python train.py --n_head=6 --activation="gelu" --norm_eps=1e-06 --positions="learned" --attn_scale=0.125 --init="normal" --lr_head=0.00511 --warmup_steps=244 --decay_fraction=0.489 --decay_shape="linear" --seq_len=512 --doc_mask=true --train_tokens=273700000
Each number is 128 + 32 x the weight over its row's rms, rounded and kept within 0 to 255. Layers, rows and columns count from 0. Numbers have three digits each. The size before them is the row's rms in percent of the matrix's.

# up: layer 6 MLP up, 1536x384, rms 0.0251, rows 517-585, columns 192-287
# down: layer 6 MLP down (transposed), 1536x384, rms 0.0208, rows 517-585, columns 192-287
up517 102:103112114162104111104167115180080128141090124048142101088117078086128168130161126150160156133151114141148123123174058099121122137087036112154148104128189148183130144109112154115131168102106170130124071161147116141113117145096139127174080189170111078140140137132102099135081101165142179102
down517 101:194113137092122146126175127116074169176096089142174187174108069062114097144135112142093138108147168131073111164108103125146144135140160154106103109181130176123155139148162154093132106112172135069116145099103155136133221135171168059143149148149140138151096130127150064162167149156170133102
up518 097:162118149140152085163094122162119208197179167127085169148145157081132140128149086093124138114113090175133167147156141113174156131179121092187130161154169143203153121169173131101124083155090073128129142148188091104132084121104172131160138112145085075122115152088138128125115087101148172162
down518 098:094152142128099119159128144179129096145146074114139139132130202125105167070143149112094181136157115136148115078097107124093138091105216153157096172109145112118095126113133206193155169065084123047127113091056191127166115108140103125091105103133175125119144164118125119114162154153140101108
up519 093:151127055077111119074167123165039107198092124097109122072122167088129111197128136153147151095126097179186101167143059123088139122150157171126158134114171127222163141205132159113139169171125106061154125206165138161135114167116138123077169170126074122067152192100138098139132151176130162098
down519 107:082105146191144135142106109132168127074078144185170164119127116166156150080138131096169113201112128129114181134119133090154114136092100102108095053150078111062141070036083138142109148163103199179134144054112173087133109139103144150144097131195112145190132132162102145154132114088046143137
up520 093:142125103154115118135114116101038099183170067071095129192142136103149083111191129099164135085118070138150084126079095190120131144168124098095150105210052147153134072167123103156133128103146146107131146152104155160134091172137105107102135128173129191102150122155113116167111110128131163144
down520 090:095106139133087158121105098126175104109112108067124083038093164113130067132138198163136113168110190144107163119121132109138143142153141100137125140097133128116137108162045139122114133098186134165136120121045150139063120182160081152152175083126071167139117192169139123178097152143112129113
up521 100:062128162169103109125109143133255079119152138151134146137120093177145097118137135127152234184136139099118147134148179148119110125165125110135097148180131127097134155164083116182060143102091064084165094101085123105117187147118122093070131121153174193137125193168108173097110098129135124147
down521 102:160114137094145168164197148117109164132158118118121127153107136092091114125132183152155119147084091152124105146144092131116092135105113132101096144123099146182121106081123140108106130133130190096180128118146158170139121143111123125150170110213122103103152151090166115153138061105148150132
up522 103:148116141106126114155103084128168084086131082118136099109152118114199081097104118119105106140168142147118138119181177128145117135117134140099112063128057121057108175170128181209150147113201092181147110110088156117114070119085099068181170135134077106139086216133123112187100124117164134152
down522 089:127164146121168154126145165133116169175121161111095167156120105104096130137161083120150145110067083151122092123141088120153094129161074152176144153085090136139089126110159176157122104154115122151137187120098147156103090092156173155096081135158137166152163101143151132139153173159052140124
up523 093:062118093081068044135136141121117112101139038073106122125165135044106115189122079107156123129108110113135047144173078166121158096074149171080158135109157158132093156152164128140116134164143135122121129154083127170151119056136089048131156125099099191130153099134188158146136169205225202115
down523 088:156146104097170149157151160109151173142152148146155106169143138151102123102143130190140161100160195059145147108157146107100100104128096173140126137075112107120123129121086140149135172091154173127071174118155104143116138067133101153051133108138128110153165102160089068138157066101144075147
up524 104:170119121104099096082088110132164164124106143116137108142132130074117118130139066178148173163156060157108136096113098137171097103169114099167153116147116119102153103154116160116109129123127139132163103140078172090113135169180098104111114100162159166141097115166124144141136113150151173099
down524 101:131124143120118112097103165105171129177131177135179123167183106153154147145126203088123122083125127095092144138144089131119166149078147199119044117126128134152081111075137058125116114174129123100172126068146093043053120137082185129207131188109186155124106149112077093197096139134124126114
up525 094:161125126115114100172143107153073128153214093113106146156146182108138105176091074105152079094180164132139118146100088137103134109112132137162147102191075129100157169202169162156102161111102143133143099117155143159130150142075173104152111177113096101167060132133138116171106077119141127098
down525 094:064183172118132181125152136107158137173161107173146215158093119188166117084134201148110151184154166140133099147087071129115175127160153120086137100108159084137169112095126092109152114087125149128060221125154161154093164106150155135142113143131163087133107068098106073137203124140101072196
up526 079:100097082147123118126146122126100119185144108116116119097087108093137130129121036095162122080129148139159118127127144154127185124130093114120153159119142150122107141086102100130113138104138147145120115119115128134107133117084113115109184115163102105126093175129037189153123124165125155121
down526 088:133174116100086102150164134107125072107143116108174112132174103104172148138191192086113118154133117199130077164136117068111165110059141142102101112124116131174094119064139129100079132186204119154086119166204130151178121108139144155093109103104151039185149083117159131178124149135119082142
up527 091:135107115189127134108146127142100155176098125105122154206091082168154159080071116122191123125102125108154113208130164162148143118102090101109102135167153114195146133217137163119120115149126071122173117106083123135154148138100141160134140141124119101164176049144154130146074146119111138109
down527 090:176156086111100133121170156136088122111087109158105093096078170136141143188189173179168133018130110105132101152183111106100126112171125124110104118135160108101108103079119164109129108190108163119084131122155127153151114116126115081138167097113129178095141167104115098105122126163142161141
up528 115:050112176102076107170166104170152168096114101048112103171148123169105126140228095184142119090140080148142098124127126167112122137168139149128115154187103146151129144088142196131110179041126130119129104147092100125132098155120144112101147116129077099110170116096057132082115133148107161157
down528 118:078105106154181120151174129075127110110084093060126121092147098103126147087111116139108059123139124137081116180163085136101146146163132176157149169080126095164101136110125058115172119167189162079093132084138142102110142105072125108153091129160083178124138132129133092089109124132201169074
up529 102:102111150191131092047123069099120139112142137109127183167150140162095141087117096135102123131190124173107119177151109084118131144111138113171125149139174134120112085145162169145080118087129114169100087170139104142154091163151138158102094161198094093177136053172092175166053132166156130144
down529 102:104156163152125120053122083165184160109092151151153091068090129203126169133091121063153103097162181160126151099106178138135123160087100126116154132127111120107120174148069103136117092175118151106074194124129155126095110187142084132110114114110128155093134186143131157153125137114095117145
up530 092:122124120085101130037117097148132085115102129085116090131114208098131134153104094107145064168180146104121132109154079153132123086125122129129126111160153131082208130189167153175140130139099139159161115121139098106121132131105107109173111120044042127123141125144176134163083082129179065107
down530 079:109187147108170103128151155152217190143189122116141087059114171132117154073131106128131122130135179130163082104151098091087152119101040061096167183058145139085089102176061115195140115127131159089058136142179123136140074128169134176180115126172124119098134170116169159138132145082170126114
up531 115:090111121122112110132157113192125156141197054136139126080179138120153126101134096114142141165133072113195089127118126133154143133131150116102081153154090147145158138140099146160130156092105051124161144097088110182184122169106137086157097124159129127142133222095098123176131116137172137123
down531 108:159130172106213170106186107158065084121136072093142138158105112124123089066183187123108160099152084154156099172172139183121174152108108172080165093101155066170152103099120099087081092109141154149164111076126162172104159191104144118129189116136133104135143077130069071146121109065171196094
up532 108:091125141145103120120166131197151123138110138127126146128142074147149157099106114162151155177185122084121134164188174107131166117136085128100160090082174133084026149113064144057122163131120110079114108108138080115144129136138131132075130114189100177187103095114119132132074095122128142141
down532 110:104133142123075132116108062099089151154160137116077146134120125138124094089148134131145142160189110144072122178057106124137114133134114090131167186141167149139152105121123147097120155127090173059108154143138080104138144134160188139117158117137061129139126123134119148151068169089127204133
up533 107:146118089182130083117153131147134136107117100087119079172134077090169136162130112127207098169109121123133098159153112120108105107144143165102131113166105143129151125110101098145129151098185078117101120162119107141168108147140088133090199077180089124146151161164111121116151104111142169138
down533 102:159122113133154099130182140143143139151066124121181132088133110153077127102194141137142092164148129142122157103024115038096186102166148109089034145076157120152078161112123146143095052166094149096115150132079129157071121163118138156149143089148088154085075099144104153125127101094090060163
up534 098:119134092236130090120192104130107067132102115121140084093152149029140151122200134111146165154156119099170124095190049109137146093129125126124131104089073119121105131151160103139169083124106129123115098108142177160131157106145181066141111168104130104126124166088158136126154147127176104111
down534 100:130143106103085164107098172150151139126147117106114112191115094141143118147086115139094160067120147161071110163083148146156127150146120108124123128143112138126163078133127171142057147192111071106161165159173095130132128151127130161111142131100140143106127171094140139141162087084128155119
up535 102:122111147118109071090127144084170187127096096137112078143124134121167176181108103147192136134136158162124128137128170113148143093146121156119101132147124168111144148183140154127156144095131114077143113146168115137177069156100085120165149090101105135094107106146123132132058161117139164115
down535 107:177087155119095154134136162152068148101145128090158181122167154101177107168098091087115122129113094147152114104120119142145178111184118178107107155124142063100172115081117160112092133098142156080123114137133125094134123108160131105069129120141177145095113144090140129127115113159097146170
up536 109:091118180139086069108100105179177096147201095089096138176134134161175128153118143110190045146145104158150089117137155102128148065130116137149114092127153179124152168105127160108155165158086087105097083136190124154153150096141138096173117121112101133186149116127101092150115060104126089115
down536 111:086108144123112212170154098079147107104158109131130110112161119104131099134093111142099138235117110107104137159112102128202126120180166062130102093184136160127061118094124118128161099171090116173197123092114176099176144194147118104131142125187094081165099165086138167188152095090083166132
up537 082:112116108148114166134152048076100119091124108119117114120110172083137126119094075084112113122125090122148132118151176116130138104120020109124176145144170175112154135112163123096098165161118126174170174209127092107118076088092119133103112214197097134126156121100053151124088127130204110085
down537 077:079125174107134148102119132125128125156128143111098142127154158098153112099185130211176171114150120086146120190160101133097132116074142164143168131153140144114091154108130063096140055127112175091175099154148143107063181061119147108147131107191158090158200116105140144124093111124131183137
up538 101:151118169133101135131103174132089163135134107124104146187156124167175187178115109197149116104111117154110132120123129141095086099149080113104169031191131173171113115137147118144093214069078114053153132129142142113133115160088168163131101177131177123138127128119138165103154137107138115121
down538 077:139162119121112099151093122110104111149071142157086124154122143103090061127127079148153119073129131112118103114100099130146128116109156192090177174166061096129135099107109086089102158147156118087165092083120106135103107077128112134129115136130132157164150176124143091181095149138133145141
up539 102:067125161158120065091115092130158134156136139138093151077134172210116123155149135131136169104063147149132112131190080127103155040203102163131160167159090119122103140146079172136074141104085116099158082118151039133136119115165115166084099146101098141121126123097100127091088108144139101151
down539 107:101159082127082166121185152129159106143103113180057131093149156196053109155172103064114163149148158136148107093119119142089093080114141091105080164075123163090117150123090125120144165188118119096121101068102118158074095064101129127145155096164115095104119164112134118147179112206100086110
up540 095:105113141073099113043153051168110165156125135084118191135106164174128097162097061127200141110135204175167135129054122141120141133140164080128186073180120140107148071160100179153139120092124099148136122125118071125131072089141112119108084112178114107087130042105102116141156067137093111127
down540 104:166158091102146147172126114127045110096146104099144103137140159175140086120102135135130160131168075126117136117105044086136131135101068180141124078091167189111140128097146199076103075121089162065143078081134100096195178123179191154125133098147108113117169189124074136107173177145117149188
up541 100:128103099153147141187162148139134125197140098146131147141143107064181140113145123148111098133125145119175069172165154123143153136129072115106107096165174169148129154145122183091152109130167091087187167176149160196154132146077134086124173104115102090095115121058145107123153137131139134132
down541 119:138132119118125044048125041151136137080138156141135093068138115176164153134162146102113118102130106151078141097133148164083086116120146041126131138120070120071122128120121120152152130183109149176131053103124093087172147107134135149188077118196101121135131131111130137155128114188092161149
up542 109:171085099080107141126106125101130099137154106163061056136127110192150178117099131120197136110116071128129101159104079181081087149137123149077149111158104115221103148142164181171068160183177128110126094149117126148134102115108127154143158085134116121101139105138126138129059143129158127114
down542 109:150181119121176136059137144134104131115143139152132170126103081185062116164209093181083184130123082096126152091133073089110170107171144195106113067147175158126100141131099201116152144109128142179106158124139191100130146141154138144089158103164134107130146113156107191119102111110122102043
up543 102:144098134123087137097106124156112089072132086108129111097150144166112166068123151181109124089150053160100130146091148160109111128108111106131154102111139150127172097170146094180067180131168172102176054143116125089143062154100072148120133094144115142148169095154150155145066113140128127075
down543 097:112177110116161082186153169196155115083123121076159161071162138118154143140097190162104099149127156138178145150148147120127077084107170195099126094086163153171159088075152094154112177145140106140138120217105126113084107149129145137129177123107139144135140148084120060185122055115114142071
up544 110:125104086108122134113143112170077158125135104100142086121135152119169083141138151157093127191136156139159097141136143114055117142128139108139099111175125140118172103154105132141088157185098083117181143178124158172185120193092143111148093094128069062037131141109142113139123114120160136168
down544 116:132153117144102182078154176130118118114171154150150165134106110124157136155116163152109118147132165143144163103123081140137173172171187129143072150166113130178127098137138134135130088107110160129101167135134125156116146144130159096108167119122176087083096081123130155152099121140179122146
up545 118:115071123135180126089135151102167092170173124094141144146141063137146121142135155120121142100154152140166113135171155108108220091136127150165140080156122084102171114161144134177128119118199121108184138145097089143124142103167151108115149153161095134091132171073153163141104136144159123133
down545 093:128035117125221118100120126102128129125145138137158115146120092134136136140115150130128119113139128141120133142120128102121255145146156148202128130143141000120150118156135122136115128123161114125129119141130123107137122139158128117125139140138106121105132153114137133123142129128154129119
up546 099:104092104153114134095108069191130165142172133085065168193149133234144121133090125169091105123157127126167112167143184111157130147146078100116150116112159174134119110128144129123100169118121085146174114114133100120142111121129143123139106131174127087130095149113109125164141111101127098145
down546 072:128211115069161149114101141133089178096121152099124205067168077136094159156107173176037174119087161114125155092162114171139100126163113129155145086124161166144160099101160166100108089133149099152135163129179166152098100174148064180137089096169164074119119172174129089148166120111096128105
up547 086:133110146157136133119123153166205121103123101101130144116228121099149151135113180155088085118142116138133149111179136088106100112122140116099108107023143143114117167055060109126112153143150035096141118120154114127108131126172137083097126154201166123122144182091121155154159118095138103143
down547 090:151148117118109147199110086109117083115130141164132184127078104099110053127143130144115150144119112071083119117112152094147097142076104143149156125121099152139113107147131172092115111095129128104156129139107102125093099160100100132163122126046089116167072118167156117155091132158088155095
up548 095:157111153168145144140168105167147069138156134072131136118126217097121170130122142122132128120130145137143155117136174095142111094164122134099156083082149162133179201130136110075134197096124107145186119150169086104129116130126117127158155160131117112135053128057130100098113073109120095148
down548 100:006133103060137104168143142146082126101183160058092165155076152154112130090132158113130145199163148129149107111157104169121098113129084125111116134084149121134106133147141106158130140118066162189128151118127120107105127084091137087129119058156101117151226120132104168140161112176107152159
up549 103:156118121148080140123159113197207138108108133158146094124126126133130123178150118164146195107156070103100124156149083111162097116123116141121124110131093112086177112161190196128138176139104144144192116129148124124155105187174146130130116184122077115129119175175166161118107118162134110054
down549 087:106176124116102160145128160129142086116217179124147139056094164140094108086187130123190191118134121157176115067083106144123112076181111078128168151124108071103137039127112085163130170037131163068106212152082144130110089179128113114171154150099151197097117174216109142088144156118069051157
up550 112:128121079169131065170182114113118113137107116144107103107135135056185156144170100125120110153170117124133127150145065118104125072159061175091129148135096137155100157111060149089185102124123173111191129146175129144166115115096102061048125181122088122099116168143080113114174127146128175191
down550 105:135141109133090113148084126105131165077146139114113137133094181126101108122143166151094128105117134120158157089154119095075088124132140167133124135109137137072171150072117151177093185153106191102171146117089127131136082136095146123137131147130135090090183138105106118133214200106086121155
up551 094:100103117152126163056110097095094110113149074152058088092130149116122159121132137111056066161132133153239117098098134191175132150125136155108122109131169202104145072128152098174089124141143114125112071159148218133095113069072141102158124121161105153083142138086151171136079103106202181088
down551 100:129185081142178131116076207153102102181118121090131168105185092139157177067169094154188092081141067137157162109139142091135129091170170193117160130107151135195115145140156129161141210126108132091137147104159083172121156122157154163095132139111122137178105120133119087117130091189130079163
up552 098:111110134128127138084127134091163117183132094130124183182109166120143145174144100142180131135157080165146059170196084097221124097135129130077099094154182175183195127110120184120154136102144117097187152120092130141195074165133132147168168098100105081127137123137113148125176129132112086148
down552 096:109160110145091122187131087104144112104052119169117152101076164176138126126131096179106150184188150127098148146090105149114127157108142123118185143123142107155119133150168142133155127178136153138105154113194139166107197072140070121147055150160108075110093114158155089136114166112090186115
up553 093:127126086139143162090141136237088136105161102086117098106154070151142071093163106161188102116158100077140142152135139115087123154114168113114133062163120126081102118158094176143123173119159121126142160106099089104163112148100105122123124178089113083132105153141042087168134100157139158189
down553 095:069133177216148109211096102060110159179165117123085167096127170186079163120125119122131119153119183153110105138134111186119107190119095101126139147089147182136144130103175057100164073139103101084091097142167130133113164106133204141163093149128187098170128146123084116086177179107113182096
up554 100:129082071155125119106151126177122115105129106088084103168108178093144073141157102161107097143108128168172052198157138172124158088176133123040163134136161133189128149115177140160131149136136092119099110135099132143157108107128142136167149115116086100101149110114055162171137136113113105087
down554 103:120159101145112120144113097184129136122186117100121120078114174162187131130137121113144061121171103134140125141074064102115094136181136176119128185097072136129121140147042126168151144151098124058107085108167150166161080136146149135171097144167158114118132217116153120173104159120113165118
up555 095:082094148057131147102101122145146065105106073103144057129101080124148105138118115099147132146115115130156060112132107129132127118150112140045139119151098122118169150155104172205136112158141183127124109098096119154179097069080121113128170135130089131138138095143112138146118106169147157125
down555 094:190166157145151142140093105138111128110086159143102158178105132156054120144134109111127129164116171137135157089147048100128067169153163124107121156145086145126078161117057097138143113106118123116104079158127103169118178129153123145122108122147182119145157101185113098148132149167139154110
up556 080:144108073109104094115118144142136105164146076068126144145142095130181066171157099152169162085144096149112090101180088135093136081116169107108149141166159129093095167141085218164155174158132085090146111073139097150146144162178159070143108182111115072141109158160102091159103127213093068178
down556 097:123140145181120146145096056147158144148071144173108134132137112110087170153106129131131120131114111068101131152065144083131142136146109163113188159093111161101113122151156065053150090096081154092133157166138140153127156072103132150129123075182138199133096133120140180107096150135146125098
up557 092:097108131167141066134115065167153195091147125106093102109139145187115104148137103126135191122135143169128135166104159145110132132190107127090165165105120140113112126149096198156113139079111117077144064129128093143163104074148107174100113072163162158155100129112131112152122073148159112100
down557 084:175160110110111133123148109099094154132124109205083112123137136082143122125067121169158151144077180099071085086088068083145141144128114137131102124109117128151159053098138108107171153166131190087129137116115174152117200155128065125086133117138081124090067181105228122110119193164133093141
up558 103:154076095114116105122070113169150152137111110090124089136173133152198155130085130158114117152141153113116102142167143163080107167161109148109155125110141095170129163202162177165068185116133121064167159122085104115162121128125117115082151106106126078106098139104154108114101125142112130086
down558 100:137176102080130186111089114182193122145171118108171092095108111102083150101135143138104135098103092068072118120133141094173174102113121128165118161090157185122172131129113112114240080100152078131098127081118141162126119168162126073061153127133141160148090143180168115153165120127133097107
up559 090:052117152101070093101098073111173148168132134142100143103125133152163100131134104181195161163181104103141123110160085124066133113138145168120148148112095095139175157156124100154098184121071156127169111142178076122121138146151136146115140165142077145109152148119121124111128116113137118168
down559 102:138061152178158130207115179107126101158067127119047141142112144116117177102199170103080057159092126116143147108124099120121122122202116110087095098088160117173103117103110140095189074172102109133114104152126192111092137155126177132077106087178165106136130101164122126151110166063136142128
up560 093:123115169108128143146140160255152140065145142109146152137154167092135122120161073094126084101130169139152142113084119137183129101166087114072162160178133143121202145142152162171147187127110102171163123078113114141152157161144116072176155137086123112110100097076074087107088105121139134165
down560 083:073118163084076170134123091199135123109070129164088082087136136179145096169105147127157128098076116091114118209081131161118128148176146087125124130092132140143113097076145150159105167121177068152144140114126091083150133112106125161154157099111177140138168106083123065155172146144148116135
up561 084:131092123123100068107131104140103149128138122128065160132141125142178101165134097130130177160109145158123138183166118098107145101136147124155181104160174163194100092124112090107170158047154074073168188160138143171118114205126124115122101143168126144032133162098158126068151118143184124176
down561 086:105074142075172160103109118081067095120143157105143107117137179140117124132115081107045120155094135095149153138142116139155199138144127099147047113212125129101180167100194115201096115184121122131117115100164160153140085136141148098163076124085138126144113118121108140142117110141141162132
up562 093:171093102162130144098154109114100172158140102153104133117077148142163142162150136139095116136123141208192119146157138144121143106149050122134126114135090157149110099144096128193159134126151161116148104141178161136151184159120187139064098147188121092077131168148122143166153133174140129122
down562 098:152139113107075123114075165143160106127044185142110185152145145169140133159090099104139089088149144102112179159120087125144149131163162148144135164174095092119165113043161168133170174124079146136163147198173136144133104117122121150155086124155098156155093118054141086098111172118094128170
up563 118:087103153128090139136103175130115135167099101091104101164114128106161110092144147159165118131137105132132138139149144186128136083102095121136165110148126160115121079140125119099117150130153105054110131121085150129127073199116116051151117130159141083122173165187152156211194099091145114031
down563 126:114103124117186115121136138092135139136117153082150126111040154110129134096158106125109136118161131129173165100070140122097140089155142166120170180138103103122105135176114137076110169140159157129072158109081140078123169147123098146081134136135132140118084142155101199144104193072187134118
up564 106:104110126141116132131184121108134086127133117126083047216127110108137138144159123103152143129113158100125113126202111080130125149095137126125115140072103143086137137131143113094101112124127057137148105138166176155152075154100122164106118109119090130075122112194110155162085124087079135109
down564 099:145126133145148165144114149094166086157140089142176125074157119096116122183166137143065116099131137141120073155207123126124134131148101132123153115096063156082124078182124056128138159119129106104062145091060115184193156130130149128041073122113089110160167126154114129151167138143140076115
up565 090:146096089165149161154107137203183139149125089130165049142129094083129095129118190105147125070073128166148107178148111121146136178095118124100150126110152157186131146133122168155153099131160091069144083136130107157150130110063133094163134135155132125095114171090170105149168118146175179083
down565 078:171192107143119051133159117119111139104154141146118119132111104134126142154114065116164107090169082126123117064135114145131110064151165125158112165203114122154094118128102199151152166104130132104165160112081121158191132185157074107175159149080131100061100108147139160150114205120121155136
up566 116:126102133122115084139165075119110124170136094151093161092174133205138114107158122099104079168102150139144139110152101120147131153172124096096108122182096162129130109166159130085156188107105044120146122155123156139125136112114122100109092122125095146126115117101135127101083084093137059146
down566 119:173148065108125128099138159164154173132149110115143150157129125131094108122105105132071103136169136119136122139192098133127119126064114196106082148101190141158108126129184158176123177144108144121208144145163152146163104128121133124151152136171099098115183082101144098091167133117109226091
up567 105:114077118127100141084139155107114117149122109078091111139107154141149133195136087143160124182145102149108113168151093161124165109132063137121158114104155215117120083154143144102106132081149077096123094176174116162146150145119106137020150115095115108109099110130152161137118046127107139106
down567 100:144080137159110137137123095146160137179202130105112131085076127160133136149139119050091117125136190142104172142068156093112122114139108144105123167137084167104098095128063119142128125057171124121142055116097133140097105157145046110116102110132099123088083165141156124139193109109129112182
up568 112:119093142160086070120144095116091108183154101098113102104144115105179100169169138096135190134111096170168107114102110125098164138155102026137153137098197133189132117166065137185110176039123133095078098165157102159116103148142125143100124186127111146117152099107131150095134164130105143096
down568 109:130100123120154200128128057111110178167150188139127116161121103163081076091128092146100137157167148115120170168090127156123141124087124057156111157124143185141137113132096153065133077121104138093180103156110111089121145088088107111113112073107106154129136166127104097174116101130067154163
up569 111:142095055123111141115137148174146143100146067126146056092146084063155127172094160127127056124105141120124111183108111154106134164097087116067157104153123109115127166151133166144055103200166119134158098101086099139172125184052176136122146141104128122083154122169135109145117084120146119127
down569 112:138130108113083136162124122127191164093177170150099151126111188154131204162100157128165193137143150112124107069117154080152096143121078103139150113124188153100116164141119117154177170121119136132128154136177169110136139127168167092107136095151169120156113120129062153152141162178065112050
up570 105:147131144166107079101117097146104135151104143116139120137092105096148128122113124144108098185115140128143140206142113123131150078203126165118134035127113139121166134091125147086109127079112074117137108177113136117152131128176145097124159130116119130104148156105111163088187136094164092135
down570 095:088103178158114112126157152087132094176149147119116112140113006138139087135122168095100142144100164147110098156179105089154122119089107139160115095122123160106165105132147130123139153150120100083135167114183129118157173199160171159123131101121119081109122089176137116109061122133101104145
up571 118:159125104177109108072178158129148125188145093156108109124170180120228159225128129108112105163101140130181108123129141157126159086170122113147101080154118153112145157153107139133123114094134087108176028100149155160142093104164197135161166133135105146062164185073158119085126145110178109134
down571 118:128207099102173153174137089098097128144089109111175078191086141132159073120087114120106110112148126115120074151151124173104117169085086174120098123090148085159136177169207140122128127137146135136098168135127151173084157053093140090187153107168131100126198176102094147130155111113117118178
up572 101:110094128107102189111166146151146121158182116110036110128116155145096131142052150158106066134131102134174087106128132158151117090120129122107089165109082166147110115108173106137110156138141088122181052120143138108112122093142123132104124097096074144073146177150089166123131103088133124159
down572 110:094226092162155114116116114123145132137074155184214132109135103127123117161113158076140142084130166102095125152105088058121116175109132158118120170189120114156110155125136134146126144144065117063129202149116096136133143151080150154154118134167187129145116130181098165123163174140108138081
up573 092:116101145158124082143114105118157127126127088133127116099128095107137099191164054118137134070117083193130107188088147147115143125131134100138163109150125135123096092153102128096081115123134085108101094168136140138133150068123127162160124128161117135129095064093180109147127077231155099176
down573 078:049123146140165117172150088124144148169127141116141121127111126158154153159089142159151155068146172216096111151124144081132177095102199139159117139164161130102113135143157146140093097140133121084092171131157087113165164163107120058064103116113116138097151104163127167117123102115141100070
up574 085:145105077146083115117175082122126056087100104065106132154145148130147136180110111185126141157130137157155104143144143140100103102158113073108119056121106173103097065112104138179097177132130127131143116181123112159131113162168119134106144146144076090120122101133100163086091148150145152070
down574 093:139182099159139080088156111130171137115136137095053094131114140137109122154101115126175118116087097143164156129165159124143094105143096076058124116167124200112148097151123115133086131145103136049113079147165127144115131126088136127099135177120104117104134097117090128106131094134165073122
up575 086:088090141147158127154134113152214072117140125104120091166099122105167153125117132096108102169112135130159131100123171086165117130167083093127105102119131167183198111125181153176154075152151088145110143130096162176158111136125131095142130102173126113143116161086156171175121171091165105126
down575 087:047164138166061139167134178125111132165120112097090061144123127101129193170154120125157130109101137061146108166088161142121068131127138160125128153091124105127082168022050148083108126060073121133180003139084103148116177064116164166081159102149120132180062198143187123144143101154079114151
up576 100:103104097092110111120139137140140102121119090059111096153144087128114195147173157160136125147157056126136111174120108147156173082115143154102128129139120158134127156159135114142135153173157170094108107175160146160183141101100125094126111115184111160142100118133147144142099132134156128035
down576 107:123128156171151094128081113083155151175136195144118098117114155140105119152155150111129159151070131169050151083159183052092083168132103145123101144129141099061128094136094164131141047112137122152140124094093116122142113137129104169151161135085135107125155159105106120119147103154138202127
up577 107:073092054072112095132085121152163177142120125093138121112067127098189086177137076090145170116162167141127080144133068128128135142170133143077186142151135136211194116129169123144165159169068112117114103141177137147120150141085111049144061144132123144058141119125074107123178071184127127135
down577 100:120110107111090180105060129165136166142114156156068071118141132119075122179098088153120141133165153158092144113094155130117143164118130123125142149113081104064144141151034127139114103189094118100138135150100088121123149078139169207166075119137133044180100147139112129098174137193079165176
up578 106:146106145135141153073140125111134087078108118063098107145092121135205094140098151161114131182194147161114088113161111163094126141143112153111118050162130109122100093208156150152120157095124109167126098103192112131160056123102146089134135129126083146090143187126145086109101092099120159144
down578 106:145138127099099135145136158115130087168168123107126109148129145098115104080131152158114142091117116186104090077085167110117163119112155149149103059088147175045118164119141159103087112138071113113143142097211133108099129118119117125096151140099118108158129115108116159149113130125127148126
up579 077:084096125087102162133132161144142074142160088095151127122143113129114057154134090138144081078134146113152037144089173170130167105162099130043205162119173183117210107146100159127137195122134112155109129144121109184120171104104090082104123054077130119136102115153045104177130100172148027049
down579 092:196106179093122157152167157155092120131127130083152110130101116156152115103107135109129056161118121152155110140127063147150185095154135121102059125060146114118148139088115124149144152149140116210088166153116156117148147103176104141156155114087154091172166053139127099211113174122088121130
up580 104:078109156154083116092144123152203135087145085130091113125125125158108137145107078121168097125114136161159102132140183150128137104094119144100078129123117170104080112216127197200052121132167137130109102165130128126173100120099184090190170205126089124148149122079079136142032118117202095139
down580 101:118113101147066144137141116121171130108106126129130076090121181145149183110112131133198064158157104144157125109159084090139123169171062111116080177053142138113117154164126105175145149159131140131158071103094156110114143137093150124107077111165092121103103091146162152119100113068095120147
up581 090:150113155093106111136138113097194078127145153098139177154171101086161083150090115117106149114125176121127113200093135159083146091161166143133139090202158118103108120133121196151142137132152132104135095081109113135141120129172154104148177145150102174138118104160098156075077138182126057129
down581 098:150156074162146152110139141169094159106112116154121135103171138088097206093101118138160168152120127136131166144122110131139128117083091109190097106099094125141156152174129082154107128112130117107126172221150130126163151142173070104133103142118155069099129204058135158128170149122154166123
up582 101:104112154181132182159130195163151117104157101098126128135176105111173082136134149154097151087158136166172141172123100158095121104147109065074140087126131127180136115162108105103050113104100128110069134093123132124124172129115114141082142146153119124126134119152115140152107161113129091132
down582 108:136129091110140188131195097112108123081110139136121091092120124122113137112179090148157097105079098124176141119169176111197087128206173115079135146113157142126092136168102146131152097144153117177104132146122166093135127138184113113112108132142125161137134105207163123124072090121149176074
up583 100:138098115127063103092122080143120086142104113085097155132138089184152097135112103166116114140150114150122121112212136194120179140139117110144098113179157188109135132205164153140062110128129116184138120149175164141202137125124170140141125158162099125140116120088158182105077123162176143129
down583 108:135164113149121116129166112145211147146111180162138146133148097139138144119100186111183145135125133119112157135142178112115164130097078164122110129117052142076136157155059091100105040107122146152099143085146147081112064152064117111104204078111140135105117115154126049149131100106187126128
up584 101:137096137164125121132118111167160099185126084116103151129186133133182165133104150124119127151109106111193117189161117128099171114140087150116169124137125148164165184136129110120138131109148085160124114136158152163134136100158203109146075151134117101127174126082168177065107134103141113119
down584 078:148095126133168127107168115109132140182106188090131107109161117112131109129130151084091151121096105124128159157137134117150171084093097211121054117119159082143115129122094063108168112152129114127167109109143113195150145154119091119156154186067145060160139122131146103082153110133152098141
up585 088:093090115064124175168087055179212121075162151084088074156099166134135107089105130080121118116141131157086141137148163127142105148101118081101128152148064154094139121193156114158137108139129100119207111176121100118088151127103105132198092143140108160205094135130109129109120115182176165129
down585 076:130102097120085183104124094043126117165095093123139117033128155102129122152116147130111105126122192157135121117126131136173079104156192152154112163111113075075078098127165141093168122115067180145132113096076159113094154058118122126201144108140151126137109178114132099111159132087111174100